Each number is 500 + 25 x the weight over its row's rms, rounded and kept within 0 to 999. Layers, rows and columns count from 0. Numbers have three digits each. The size before them is the row's rms in percent of the matrix's.

# layer 5 MLP down (transposed), 256x128, rms 0.299, rows 44-80, columns 0-127
105:487446503476487498468525447475488467521499480503537485512515498493499534474531532555522472513515509488485520501489468470467542523488490532478482533503495494519432480477528503501494507524499465529487491497463525490538530534483513536462515542505529487465511532495497535500500530484530457489537458497542523470499517457513508478483508547495447523499491457516480487501482475506471505512490
098:532510537486532495514484509483490492477503486539480519548479515503475486514480489479511472484497420499522512513490522558484520500480485530480501506509448472503485454528507484527485522513492477505477493487539492513538482484510473472447493465453484537548478501496497459488530498483486545499521546521458496506510520525488517512484466511509474496453525470502485541528455477508472487465530
103:490494468458499528507502543506482479496514531494446522455546491513493506496551494486495501517460528449520500511483499515519433507481473463521502489493503515500487525473474511467454469499490493489506481508512475517483506499477462486471496477572544505491490523503515487482526499473505480473495481446542512500485542518497541524509518515492539481523497542498504521522522489529525542501566
098:512472481501517546491464528524510502525539493521429511479549543493491479450502490453527543508515508474461486497490491500527494465495516485505487536507510507523523498471479484460481527516525498483481502561487485481505501540535493555482500493462513517526479461448532434490487490474513514499474503492531491521471498457519510476503492532505474541496489467509500503489506484495478470536521
099:532504513497474544506477498511463516494509531547502501528515510507506521532510499545486508446495513510540461471554495476500497487479476460477518477467509490512476498510485526492565511480535517469531534527557530476502477499468506489499478496497487490492504510500514552544488511524463508465497540504518425504515513524486479508482460514525542533452498516491490517537546501489498479502499
088:525498533465522503494495495516514538533479507561548467506522471478476529530508494531504546516547461510507514488527504506486485498499532499486502478518573512540518480494487511489480507483493457499520512469465473440458520492494502508480474529473478468537503507537519505522511531505532485523519511484539510489485517519531463513494541480501553470475494511537528496486482469536491504551500
092:529511446502524481505506512445516497516499529508502490436484539482484460475458495509483513479533505462515469565480496491496517457478458486482524526506435509495516535485528483503509525541519487517521495502459550472509507474497498479510498488495490484479495478523504519462515514499516504453479513510521527470513478515539534489492469486530444507488494464499444542522524484515489483484516
098:561504501507492491525504513534497489502478489486495542529494558483535481524524469457482537524522461468481515510485460476518550442526478481512558482505453496469478499471508532494486465464492507548470474519518501492495481522490510479472496483495516492496510491532493513471481477509501524477480507490488490463554501547508513490498481507532463523504521537567485505537499515502487504524528
101:498488528506516505451529462531524486478523492490497491456507504563511521482506521521529502502512504499553471553493524515497502480536507501504486479495505525512522465493523496500466528524479553508483497519492489490508499483527535497535523490491552528490460489494546516517425466534508522502457520541564472506497479476467507465507516498523544523479524524491498498543519539521482502498501
098:517510478529490546480541474522548445475518511463473480499499488452505504480548483518519523500503524496509535535545489464518456497507467480542515503491525475514498519503472515505489506511462481456502498510507533522516520537474466527510493480549447510514498505478493471459498462514480502557474485493528510499494511500497525494517515487505536519488520472517530511464543556481499470539520
095:497502507479522523475538537461570524466489539492496511507490473501470516491482479457462515513511516477476508545501525549462517531486483521477506502484457475484512490488473546488527490522482513491457500478471506494513487555526513472485534483500526511533492535507498455517511474482504499488519478535498449497491516502475525527502504513457463534511453484480457548479496480466480470514525
086:483557530541542513497500507500469453507465469459516493516500504513522523498426543487547513496508531502490511439493514525518479489485488495525514495499509480530519450498561501512549470525488498513516551462485493466475506510504500506522500510484434499491468463496501512501492499462514529488502495474501517459501492521525454503516515486522484499510497502460488484446486470488475487527478
106:509494477544466523505485552452462497487521489503473504482475504497509501538521486529519515473455486521477509522459499499498494497460491478509492509462511484520474522518514499450495491537490469471503519518549450468488509484482538506527479493483555514506509490504545495473489515547523494523478498505494508452502548528491494516486481461432537485520489483528503469501506501503476553444524
105:545502503474499501495504481513498498523531464460517493481522515535498497499519505475476536501494456498524462505512515513538497520496466465478490473534483520483526492470521552532528474489486456474491498486511486484513508504524487494509502470509458520472476528525506510505463506506522522478469458500535521546528509527446486490461499446471508491439494539533450474476515565535487528499507
101:507513557493503486547498511506475511501480492522542513483502502485493495490492465522502502523529518498468493540470478511525528506536539513494517491489470490497462513459460512525507450512519468508499522510533552526498498494519544521500505534441544520526494485521457505513501463530435503505540454485555470526482521479484483508522466484470480514519500488510475497516480462493520548468525
101:500530483518526499453518496521477433505489488514461500515454491526538490514493473487509490546522531479508466523472520541531468481533530488513487533481544489478526514475482538513546503530474522478498508518511517522516504466529481478558467499493471510502488474514478543549458530510504523501500504513491510541528513476494551473519480505535481511531496498478504527470435507505511477507490
101:509529501445507503506466497530518499490503526484538531510522537508502473537451479543499450505562510506542528510463482497514514428501525497493505520507517502453477498516534504517551527524467513558472517492463485492457448482489495551475458523464496514492501491500478535456534492507490500508458496508497472510480511510517525484519493514499515514482548495517481485498485478497482520496497
102:527511481514499487492493509484497492491494512510538541459498514517514535489499497490481447509555503532509515514467536501492479477512524503481520483497457516492493508501444498478509515486469493496525517510527481515526484495502555519512482548508485477511520517438469496488489483481519544483520496459514471499499513522549556456476443479471498535505453523530487458516503521554528515455469
097:497463482517515460446438523514536483482506474499523498449541451515514524559454507490513511508465471515490489488527512485447471487515487540504459483537555487492520491507518488518497490507510539482476497508535456508507513524500484491489505513469487502499488467527494535469484489502520546488518526480511547451463511510523504496482532505494516505528488455528499505483534505526462477473505
099:525470486544517502583526496491480519498510527551509526519506502472482524516489483485484483551517499506532506497496497499508454536468506510523524490499511494473454451479497530502447514510518510487506501518509493501499459558505490538497510531516548500540481442497522535507509486502456491460508480468539529484490496502471499475507494487469485482501535485487527473506554529538476468479506
100:525534549465541493488484491488480489553528497489540526457519503508507492497529475477494551453496513508509520544503468507481529518506475526471512500497482540510484500456543515471491503492520504524475513473534560523506540477547546498471518509504459517496482496483507535492527463468513485492484498482500514478496490495508494504484500491476447483506491537502464501517531519539549463535542
103:513531519464522509519457501516569527486509526491539516490499520489503520487449498526514470524527529516569488491563500542466505498472487476515491485500536528551496497521511500469495497508468514513512485513541498491494467513510498497541506507493486492506481500461487525497426540518494498496501484480478482487521504483521504505491519523505567548487542462480503508488513473487550487457493
096:519507509543482523522541501502527466531529492466497535515548505484511493460526560474504483485511525453496492513502504469557515514526557529487473539483452510490454492508450515503487481494469501526481511500513496504501501476517481460494503485469536489492540493527488530507514516473468520480512466512481488513537462492525518496482488465525501479505496515471507464439529515457484472456497
104:529513507505477541508502500470452543526470487524534529513531483500484528509492499493494443510556518497494526455469509504513545475483519486456494484478488536519477489502520503547471517475486505477509534462530449495485458502516511495516528545506478497522460527502525469499498450512490508490475514483492529525536525498558525517512543488436489523505456516502460499521512499506504495501484
095:483465521526507504506500501455522499474548463549453541458497487531479478522522532471523505506531524487470532487479526452479481502505451534506488506500458484526491478500491460469487483471480465513478490535494505507518479524527527431501522468511518503463513512517480519489516470475478475502482528483528497510477479484486488469519477500523510489473477438484512526553508503527530532497521
111:474521481465533551463498449482511506518513495465496464473489508467517505470465447514495527526492515487513458504500449505490548487471507511503478530513505477491501498504511473540492521502482556527512468526515531538512501531490518498473504484527507475546528507528479480526488482532553497492495481544514481483512511536549518507497479501457536476468513527509501473485458498541460530512478
103:498492472494491508493509448525490496510464484471489532494466479475465480492458491511480505492457515502523525511525480515521479456491469494528498497530480528493517476468497484521516509503508513541505536555505517533501479493474480527500503521516470527511574490460460524514494560527504536431494502529472464499468487489474488480480471533470556527491508490490536488505498498482532514482456
099:499480494490531534539492479474460511512488532509504483529525489488525499518468466478504508496529488475524485502512530495451512480518503473528481512463542531491444502484520516504523479493487522521493503507498464464476475513448476537489481551451529487527504475468513447496478466477542529516478458546510511535507493501507491498480552457513476488506536562509499529509500527519482471521484
103:479494500487504517541466523550496476495501472501518487556543451514528491541530490520471496509480513503532492516449494524502471511487486515509503530467520516524467508519471499491492486454457523478532489453493480494518461494550473508526476502529525494515467485485464513495456527503528460515494521469521500471480446500553480514495484529460534493533474495517505495520549503493469474510474
104:519510493467472486525446508530488524529512473471520483532506518489497493453551517469510513496482505517516485461474525522499498541468486474487494516499510477501491519439480487523539513532509532490539468524482505562511544509461480533511453498539561503511498520490530496499501480489479479498484495535473486501575485484470475499509465495505508508527504485510513513522497444514518449490503
095:514476510528492560542481470495541512508447523432545484498509492479526491503477508506466481493480476517531509530472508523488503532475480501471494470486503489537492517539473526478515521513532499524499470477468485447507518492514483472499511541503520516496504502507512477506474507538481491506555501462532485473510527464502447560487485517483564488510496469506473463506521467510481522485494
097:515528467461509493514490498489509523508488528466484508469521503508540542523450490481477496484472500530507490470504530547480471545514513462482500509477524444499494546468543517483510492472523500476504462529451495532502546541479489500519506500515472530490481480491504491475487481504547461502562468483500514476513485503495479482472532503507474528531503507456485543502477474515512494557545
095:492480473508459459510488525493489498511489521499549540512478478516493499512479524492472499503548522479488518512479488475517485478515464514522485442488589509514478439488487480536479482516471499509502503485473512471471480533503534458450525534498521503524465472511456546488513511503497476515457509495490526447496522488505484490472508549491521521478493523508505478503474494497516469451467
098:488488493451468552544512479519503531509544476524493455515558470504530507506499516495504517450475499480512503478498501507476499480520556502507498534534521501499521498487490455545496516520533518507465497472501530522508508502485499527516504511496517503524531476517507460547473519479482497480507522457481509533500512440503490549545558502479467494530477498459502465493469484549484484517513
102:524526523518504445471492470504480513499503486505531489519476483470477494462466528482521466512500528503469479451509520537508532529488474469516471508514531532473509529462529499501465536455476485549539492495506502516513470520452488508534542530523487510469466540491502482461506464489503493480498480484484528511482510479518488492499473443484497534527513494463477497456555506495495542512538
110:493479486516473511535478469508517444507513521483542494479465489493489503502490482477538516520528491472530479473543487499467503473464557528495502506512485515516471516517479486465491492460547484480550508515492482539518468506475459537496490516471501490470542568495488497495487484497492480492496468503555495497499547500473516482462510496529494501452486504500495460463517541542518474488448
100:477524484490460483423470486503467513521480535525511486526543495519506524506433497513477473464485502497489497471529525534501507520451510527496467496534533460497517460503486486521492471491500479493471497490523485488474490484518520473538481503527499506510474512558450507512455511552484496546486479507465504470521498499523557500520493538492500495504494489505462519523501475526487504521558
# layer 5 MLP gate, 256x128, rms 0.306, rows 45-80, columns 0-127
106:508488488481514519489496511495490501503478493522476457471508549503491491481479525517537496482513505504530529498452487513527517468503511496470499530479492478448526532486503481499508481523478492465505546534526552483523489514494507515485479529496499532503461495512430503551502489552537472477496482518488448545466497525441478551535468562506519528498508506494486522531491469518495520516485
095:472539492479464481512514513483500477498566528481513519465495531518499525502521508478478495461453495519504544535455529450491453483488527500528529500527512499473505501494537491512509532485499512492502484483547515537500510496504530549528497538469512501544494514481469515513509509542515546463537515515497499488484448449480498473500468477554514513517478471506495528511501464480478504540475
098:517477509482474502503495527518524459502539487516476493506478508500501517496455497539525457490421535474472500513517496468490509510467500486500475485519514502488528488516531403522532524518448520503534479527553502526487554492491483487481484515505492503517482465507472504476507484512506514455536509515452489530487473458513534488468510496494523522498516475452473530501485465517496490491513
099:497460515529506533547502500497495462551465490484495527477477494492558471527484467528460516476532563491467468532486488497531479471474483509485534525516520510500448466509519477522499527478467516518468506502497498509503488487474482494470530470487474454494480481498522503526535478491465532529475499490485485541483493521506492463526523479552470535454468520528495469500523516492487491483532
099:553500490467511522471497512516476476468482484492483510490491527457506497494473509549487480499464527491474467469511493474535495537496493468529514467470522481517505477497509471510465511510473526483448511509488498491489518480469509534528510526530492524512489527471477439527502470527479482504477482504486499486470508505548493535548499534563526492499511527535465509569502563521504525482505
097:530529500507497446493478528481499474555497554549549538490565465463510478484528505523508499488518480475551488425474556494470498506488507500513506473506511501486497504511499525477508522532532520504503483511515479499462480521488485484513547498472482486515500506515474521464505511521481499486504549511508495479475543464553509497520486534516521530505517466535502504521478497487487459503478
094:497506531459494549508517480494462549519500530557477520466534485505533497495510535535489498500520476515481508437513528506493493502561503513534482472509498474504552504466547549513493498509491437521524485548456523473500482502490493514470525510493487455533473489479528531483468532530510497479536490506488517467500523512477482477498461482505451490495501504491491528512480499505543492500497
103:511492487537496486467520503495478526470493542548482540523508480507533487523488463517499493489520519474521491471512504552541518449488472499531483514488497521506531510455474525465535493511549491494501505485495504499498480503457481526469505494475509548500491523491489465555492474499504486457504506511479428549508530498491485467488520510468487507466499510545549507528518518526522444482465
091:493525515531489528485500488526542457497517551511465514491508488504498532496495526506527484553487503448491533529486481497463488475492481539527486531489479522534452477481499486536506469499544458511534521491514557478533538489487560517549522485506453504523523515498517503481470536520524484527499472519475502469521495474523512438480500486463530501497507513514499474477509501490490496451505
100:485499517542529519521476462464528470537533507540538519505533496535485540533475520499500507503468499496525518544517514501511512514511519470514537501494522509472508488498508498492487506520531461538475461464509468505495479466431465440519505463517514544489486473494537526522472494474463471507487509498490505518502482499523476456459520478456462462503481524473479528543514500491482481490484
082:454534495542517538494508521470471501512511483487522519467519509487507537494496481477508523517488498491439528498495491471503493536497474492531502486524484478472537539495528452538523489487459510506517523510525553505489462500504481525505485492469514501523458485517518491478536473502517487525525460471464507512531499507516489510508520421481461496493520522447509533522533542459543514488463
104:521531481491474516521440509530551485477494490477543467520471509502512520523489484476512469486507517487513489484484469517468480445509538447498528508506474529522494506532507515523480508543539468480465506502499490486496445497521532511497451496455466541542493476486504508473490478467489475484531513487500490488537535513511527470485517513503527503500463457460533466515468491456470521499473
100:521512487504499526493488502488482517497529527467473488497448505492505510529525514503441484528521515499507511478498539548434523499517475448504480497472549466496514507492525496508507472491505507495495508512534457511494534483466529450518461500483508509537535501470494469459510498519517498470536482527478497477508523561500482529483487496512481477571516472482536529450475501483487498525543
101:502482518482511484481536534483446467521472529482511531497554519488490523503481461519536520463496499479485508477508503489512549461567482519458504542479474502494482504425522509538516511498495504511509515498494489529519485565501522478525493502476522541480501481533502500480510462466508464478476504486497538531533500491498531515476501497474526545472473477502504496520503500496489569503480
094:518512514482509476493516527477501460485512514512490471505521506472509512496461511501502457458511470497509495514495506542499501496524502492522507494466460504524494510450516489526522518526508488475494549483487482451507453536480528492464548489475467465547475511531492470473577510499465518495526484528475490449504525507506530486467444523491516470444505468482503497486494532507515523470548
105:513540508462462480509544455493501536511516523496532511517472483475502495470499540519538472501538570518490508539504495533505507492520516511523491512534458531471502494517503522525526536497510461533496531467487475514456518461503489541515551510536514510531526445489504491500493498487570480519515504495486482519483472500500441505493497474486503522493511513505520472484528502470448492502522
100:527504503454517509504524498541462506512528490478515531476552457449474483497504510518521509522458551544463454498535462517521491440495531535485485537491509498505501496488518454503472499507531484485513515466469521492532496459487463501461515497492480501465451488495530497508489544477511494523500458500463488502473480494498576479499489502514499511500534518479499470503498484511475535517508
102:495512533495516525488524531515529556488479495512432474525479526482481513460470466508484510472531454452511499505534508505516518479500493466502471519452522477499512475458526522494522492525455512514492480501498447524500468460475505485486454481472485451533511527452524475514480506492498502497518458505472523533516508523476504494464501472479461487461505522493513482490458512477496475455504
096:499515483499535497506511503470484497504521485534526525470521553494505505454470482547480532493519543540536458438499509475497533536507528516501514526554514474548532518523499479522484505485508531493499502490523527490543494530551529480515501536513543497515533488500528514498525541483486541455478459498463483453535511505481493477502449494528536489490474497494498498516506483510497482488529
095:475504486490566499513501453486474478517492479494492491516485479501496470551558486462502547506509503467521503484465491456491482480454483464480499513535494490564497534495507493476497481485513490484470483530463484468512471519468499499511462484474444487492454502470469459471491511517517535520561483511507516509509492508516479558523474493481545460488481472501503513504493468526515489490508
102:518526498482514493460431516483500501486512518529504509491544510454531491505488532505547513479461489515523520479516507497481489502459503511495476463423501491503516490535475503508478480515505538509547480527475457523512477538491492459531459529486487471475515567490520461520487508513501465468455504482500469504534508519493532548510528484545509523525470509506493485488499471497489469483484
102:460473487440509479513485502486511500511518479513511506520494488478456497514481503505512435520519484490508467518471511575535495489503501501508463523510564490483487511518515481465509512500504515500529480503508498496475548466469485506517447528509506490536516521483501512496443545531533475488495489518559514459476481526471515458515466494502520494536458524521500499491502484495497538562475
103:521481509512537504495537475475460514514489489543490489537541525466515505498473533545485476524523528544495518518477525514468494491516542505439535538476522533480503494502507487499478500524498509492520527554535506489519495495463499501519490496459548464507524526500500504495438492496478457521517490474492526505460453443508529483499482489508525513476492497442485485505479484512534455503473
097:482473477503501500491449476502498499462521459507494481470425492508482502472460485493511502499460477492493508468481496497501499474513557490487485561513476496463509549522489478508507489523561562478500508526506506504544532482488454536476461498504543517486470485492484524505531513525483490457523483474488457493528463522511472526505474468521480521486484463482477489503497486476473514538503
105:499468494482527483508517484493540510530458516486520476488539473514559515476499501506512492542494487489496489502525476530453507443526507513500497522542534528460490446463472492509481509491487499529542474504520513506518458524493467490524501523541496495530486535490491522518480455499490488512581484533547477519516511501527478504527495506474555526480513478480504517519501505545494537486536
109:469489527466467513535483495566534507447503516492505499500488486465480511492451519506515526486462481504492514492526477479480484517484471490485507483547485473495518478501542446497524507472521529457514484527498482470507487472506498506539481496499508545527513527546475498532552511475505468483543488525479480541467520467492513507528504444467542458494487451528486512510506496498496474527489
097:511479491464489459440487487484480473524508511547490484473499504501520496486516539488487491536504531535503500540494491510494488498494475515479525505456499518529552550508548502511484524473526483553476436484498519504487469463481524469494504455508522475542465529500498501517503571497486508485481455522501504498465479519509495533471504483505475517508512482504454495529514503492535495458550
098:461531507469518506518534482523504500514473513489473540528511502530511499531446509554503460482511514471480476490474488513504460498512489506449484539513511504498494452498518457447510511464488499487501566505526472496474532540482488528481517478528515448459516509468513463532492523480489511462516531493461469498517519447498494472517444515488498512458466505518517494518499478505486508510520
101:483528523495479466509523482517527466481475521502564475465502513511474493480513493511512462484514505484465470537477508507466518456471474517523468483483505458513493504430501547474454465470450483484555478472498517501475457520489534510525483496483487493487491531528521468547517504501507504508538513516487481528471477509499462513474516511508480466513491454478503469514501470543467503518512
098:498506459500512524487500496461500539502496535482495474508469496518513503480498541507468444573539503518510493479491516518494562490519510528506474500466511486531493528496504503545463505528532525537471505495466542525513530487507489499539517521484498495489489498476525506513448517508489470471538467480485483464473466481538506492494491456482489471467530497574496485528549498489504530489480
089:481557502451509506471469521515490490506498499475515519507529485522513524525430503479523506520478513484453465486469488511482449481472522462523512500480557520512482547466473462490448436508476481502528501492485536489515510511497509510508509491522491492506498458461502502520474491528516481521483476521464515480530515525532529525460503475475499524506474508455513452533470484516512524494523
096:487521501488506468511487484536479502494508525476492496546501535505492550494507507542490517532546477498506531476517498500508491480472508510493498496516479502541510468490502465548484522532471531521531530493472512529483494523457515498517467468493504556487469513469541508499502490444516487446488525507499466471527473533455473534448472468465477535533500515511486534521502511483554501491543
096:548523536479547560480506517454526498502502483496493502500513488510512580529470507483519488497513528472476516460506520498496550487481547485465482493507512503485511503500520487518531483495481521501491499499512482515516504474490489557538515531488474473534527534499503494521453469508491511470537458511499499498481525452504535534547482489510483483512498443512521516485477465548468525475474
096:498493510510492507537508486518468460501530507499509498444466442495509470492555505468470530487517510482526478502457503527523523478518512466484499497490541536499461502497459503467488543461494490516513523502457507473473507470481523545523507487503487507553504503497509459483504508493450475531572472529475552496487481485536508511494529476509516464476485503510452478514516527502490537506495
103:493533521507508493534494494523549467493533495471535501530469511493518482485440480526547500508490501470451500515467497516484484468518504481518468495499518489533485459478537502490520556426495508534463505486486501528456543455475509495532537494484492493479497473480513469475478490497485510489490476510537473481497458487503527480477481488468482492525465488428481501505490461494467497517516
101:516503497535528478527490493512482522511486530484499508490526525477544532488511488462533500463526488496540483503497470491502532494502525484461463557516495446480484500479490460470506457461488454487533475517495502499503509529485451528509562517470460459500539472537490487504553510542520551461553527463500495493506498477492503492475484523514515507474520471490500470497482476486501494513521
# layer 5 MLP up, 256x128, rms 0.318, rows 45-80, columns 0-127
088:520510480476511488465487544491490485496529478545482466498526482502448488553469524525525500494514512507478516534516500552494530499495509497502516497528482505515524498542500530470437465509530470493465460517470497483509482486511511522483514493510490484519515489525437554479522465516494485485553479528478520516508489500488516488544553488501545520456479469467540488498537501485487490507543
101:505458500483481481496483491503469475507494516473501493488497483516473509509464511480499490522484531483570504528538487520503536480487479456521555539525485480490470513505511531430524519522524483481510477518501497515555491502492478444532463467490443502515526495507525525468513488508530533457489526530456492523510530528492522531453494535523505486485548528490493532484464515500491495485500
102:563485528551530516490484477536485524517520522497490496530481460502495494440508478496522518489468538489512524454441522535561458494508473468509549503460491478529517526473443512481481477501526505483486520510478516497471471514497531524476516481494492457514483489510491483536485490478493471518477522524524507505503483522459503492496488537534455495533479525486482501497453496483515473484512
103:500491484513488498482536503456502479460478480495510472474518538495481509484502473532491519522494524491488527510533536483514528528538466562532548485557515496490484508498471492511473498499532524527454496504456525461464470493481499461535478529492536531523458477490500499493491505454487487519523489510498537476503513473537522534484508468428504516474486484485512502553474505510453494499512
090:495490505538536448489482500486480531501498519529554467489519519486459475464476505464522475477520504495490465499475474495487502529487494452489553443509498501500517519494473499520514510524442525474515518474488512506512493518480477502499511486483497502525455479530492537511537512522502568518518552510524468479506494493526520520492502474524553440518483540484512507468494516478524445506512
104:442506538531466501488504461504481491506480487501478503528462475538506503512484489515516480499485462505507515490510493558522510497479512521512474480491494522468479498512512484471466482435474460500463493525523535516532517457499562501474461507508549546514463462475454525552473484485490498539507492478484481492500488523450477491513532532477515484520520511477560502504499519507497509512520
102:457501481442467472493465494491506506478484505495509491498489457541483541461441500544517499482479480500502495501526500495498453479459526562464518490493483505542498528510548489517506490485488485514459529502491468497559458483496473564530478497504556504489487515524472478489526483504495448476519527479482524518478501498530512510476464505481513510497499480475522520451514498528494512491506
101:514499469513459479485553483482493525525530534478523501503493442491534522535502482496532462512478490518536482508502475489470488521504471521499506518475549511513496512488495484539485484502535521467502509518455523518530504503535542520471499517516491547523503528505514496493445508503532465528494498555471508475498506511445541503544516484485522529563455498481531525492492513508480481524458
095:508505491496437509497532523513514455489528516530529477477483504475464473481515481505497484532516511442524475519491469482530481522520455504525464515478510534536496504496477499504512487542449507501528454519507520543505496507498479550527501478500442508519530521470515472467497497525532514520498516474474476416514468497460506502504492507447487510491515457503522496474519520487526501485478
087:496496545500528481522478493532485478489535456485519508513500478511518490529501529485478483449485496501481494498491463463527466505515503472517496532519546490504499485512495451502446509555525506500583475512491528494481479479460474445551528474486483499495502517512533561499505524498478512498488501452450507495498444506528510462486505485540485468505481525505483472500512513529497506498528
094:485448510534460518488488530508512466497528517534488494504522475486449463528512439497491536502503476491480482515490503492475505462505515502467492460469468485457514534522476530531452496451531497513471487491472480516512508489526504484500507511504539511500506523494526507546538528517472487457484546522503484527529488508487540505488479521462520456485486451492521543501538531499518479461529
104:514568508500444484514497534473508470534577490527444494483506489511499468545490508481488529551526482475488512511514509503515541519488493484519488504532520492550528521506484510508508473471485476465491525479499497507501495520500498488493529507488490485525485468514553476521518516549541492471487504504449496462478489520542550525532476489488463514542530512475511520480500516539512497483518
093:456493502486509524495493518501532523433460529528507504499515500475522493502524554526508536505487490531502524503509487476493501539502538498506483526510527509516500520469453473507495507528480465510507452532457564522483478506503519537497504496564537427480508514456481533482522473488464504510500496472497497522464511453492502534489507494488478511521542513526475488513515484496467472460476
097:484500473515466460529484488488514486471487496470505518525520456481475528519505512529484503513473440507512504494467491479454518486491535561470475468551469506521535495529505464484486464479483444503493509492489451491522487522480461523512500504505471548511493525492521504477481492499498468520500493475566525536496502476500540499501449509554506470496474477482508483489507451527499511539508
093:527476540510463481539511514508509535511485501539519491468470490520493470474542514498504502509527534497520531488543455487523491545500541502487480502452521513511495518445500511496462513454463546501505481443498503478505476494465504478508529483520491501458501530483530484501498511486532500481530550482524509501525495480532501516498478534538509468563507483536481552499524494505502542534518
104:492525473461483480521490490513518533457480525504490476511532507503469482491467499512503500491530513497527525487504502521506528495493547529521523505533467482510457464494546499502497551549464500546449509502498518518477500480549510462481461435497500531509516510443498548467507475473479477497506478508524498510490518492475488459545512512511489486493502526521459448475511484528479513510553
106:554477435504518499500460477479487472479535516449500488480492477521490485496542488500504557520548521522497527446485513499501491518477492528507553467512457506518509471447466458516517492528507464542529500521487500503465475494513551526507478477489477504471503508494525533476500476474531498506497506460515492519471510488526485470500439488493527502525472499465536482500517467502496519515497
096:508526477518508462483469540514479500481479478505539448488505525523474508508520478480474502501510475523474520477477502506481509500502542516500484439456511555479510527557485482485448501486441533486521486550489486470505543522511474483534485511524513488495504557514526473490502485493489530493508479446486505447479483544508532517471518494513497503493499516459489502454516459488489466506507
104:508542502513503462521508542522493527537509489476527529506556506490481500510520495513499496450452481495533514499509491490503501494518497506455525548511517514519513451543524463488497529492478541532507456501583527514544535471550497505503489494535539484497493508458514475498485500523490552494466472512506505509493469557516483508495498476507513524456478513521463502484471509516473512506516
096:513509526529554524456470454476466499547523497541531500485520466510450482490541490496512533508489474486559500501461490504518468475492554524507511498511536518503481500541516524486482476501505491509460515512508525468476510491502523489509466493497442503441529521484503496505458532454510461487516491500515496502493526511511513482501476464462550494514505479466509522476480506508540541527505
109:523520505490477498480512494496466546524479513502511489527516482496524541551469549520534503529465536483469518502470497507481510511510515494468543524493516507510456461543533482528492494517513516496496513494487482498473485485511493534506516519468432476534483495555510506480486465493517459506552543509469477452478487506534499462524511514500475511516490482482462452479498480457541527499471
098:499474526501524478539507472506513479509504506457496494469486511519485457500524450495497459491482512455522458526493524574507502496500565505503510517483477530441465508458511528514526467506505511493502484522502487475481493504457488489514498502522483477494472549510532461487518463466493511507521532506492505519509520514538496459515556467484460520522527503466491528495538535528502532517467
102:480535484484490455523456519498491471505493460488511473487531512471505469530486519553493503531526469474483519525521510485513453492529494475502503519512502496513528481501525451505501524471468563475549511489526507486510486504529483471546475463487464488474477522515524530447467530539522474463497494509516520490493518523500541475489499539469526522519535525514460516531507471459512531509498
092:526505495481495527539474509439544469491494500469466499529503540472546494464567520516464499453480511437506460518539516540459464466534506474501474490540522504493496469537461489469528504461490480526506471528514457502479491509490524464518485508484483492529498496482478522503492488496508535502472517503542525509469536524498519517450501500517497504476506531507518498504508495481496472515513
110:491498475438511502484493485492487526500525485501484509446513510486451521502455504484545503504526494520516521539503516503502489496496475557494504490504494463492473512492484446584503511489514531477485534506495493487494548532478520498455489502453489504554498454500521536494455503524542499531501448526462492471513493482502518456494471517501488482543493465521527475474508498497495532485495
099:500484502541524478527506533520540495478490484531499471501502462514488452500497488531532452522499558488477543540487508484462473501503503526512531524469502469480519503545510518483542491543487472492482490510494517490489482502486460534499487519514514498459522500479475531516504472513452518486518537497484528530470498499475498485487426470512562456512480501473552498523511485505498529508465
089:523506512510557498491543475505540456493477500491500515489480473488496480515493481468534524454536514536476447483476475544470486539522505515488491526504467525473468484548471526490486501491474480537508480496493462478501502498501508515479447487520513521547538490522509492525487461471458497495488500550468475495497505438483502469479516486521496531499511492489516538523480498565465492514509
106:514520467476519516526502514529500462504468465559480496525489503510554511504503512504522459529498498470474493534477482490513457497506518507506489490502506441510508479488547510577473533474468492519503515499496510474480514494528499505515482463533508532501498483486471466441459502516490488542507513448483519497486486491547480498527505514478481532498456470508500508468529475514442488544471
106:488484477472522519510470529490495513511512482460544515501541509488487461497538506489570530463523521502518514506526486533480489522511485493530529517492490492506540498472467495480500516511521473504519509513503562516532489485481469512494543521527533490494501529494480530468461467520514508466497581490538471492521527495454528483520458529504543498516479534476506531464484504493470533502465
092:525499547472532530471504516518524472476479447479479487492488528511514441525471506499483468525499531525509505456506511531526510488511493516507505470518499480500479512510486524518502469488474531499530518532482537504504477494504516456461497567533551513528472449496519473523500482509507547465455502551510511484476555495487511519513505457534482473486496458525510536491506511516459503517500
101:477541503488513448462499457490463515530464501503531474489496465496527508505489514467530485464509485489500476505520471500487443478502520496472508519477501464454479443482551494466521483489477492530520487469500500504502535512494489476479515464511505513492452482502561492485467473493524531505486484528517476523486446485464530484475508510485527489495499529519462541536473495527482545512456
092:469491498505517515530536513509458522480480481508489473482510517531502471490508510496486518469481463470504504474481481484509508548473497533474493498495507545495519545496497494483471493532437508510480499555513506453537479478483530488533484500526487474535474526479517509534479520516530510517522492530513533463486502509477481510525490414532474452523545540508474501522525518468453508530503
097:482522494449505494499456553521461492525522515497469478521500475477522487507516519509483517522523515547482492489481522512448465518469529505490503521557518500518507462513493476541523531505521499535495521494495504501492514514500521485509514513458495466512517475519506515574542472492496508450506521514560464481482506512547481476497487523466519473468492504509529442495538496494481458462481
097:479500503473530471526474511502542514445515485470508515490519493579483488515528546488539524512494511509502480529525482504497511479509529501511463512484507501548525494450513503520524530481529504503525521484459480506523524537503506462515532490498529457535552507518478504455518509526515522525516491486555497507472471539529477479511492470485485492534460484488520469482512500572504485486511
106:482503498504493474530475497504490523498477503523476505484469495483537487453497485478513477447515525479489502487469484483505493480495492512484500478468479519505535539525478541507427528504458492460522529500493477507553453537483488487452500489483489498511507520514471500515515539494495429524516516458510542478500532472484548536473460479462486527479507502508521475442522510494512488464500
101:505499489522517512497502498483521473497510478460504511508521454530482502520529494438533489503511502507535527520475530520477513490506448476470491480498463542483516476496521512484499501433457456496506494479493454506480558511503522484440496484522509470469496489501503513493535482526527527520444487507471488571501490498466495505484477549523522506496509457479457533489466524499467489509494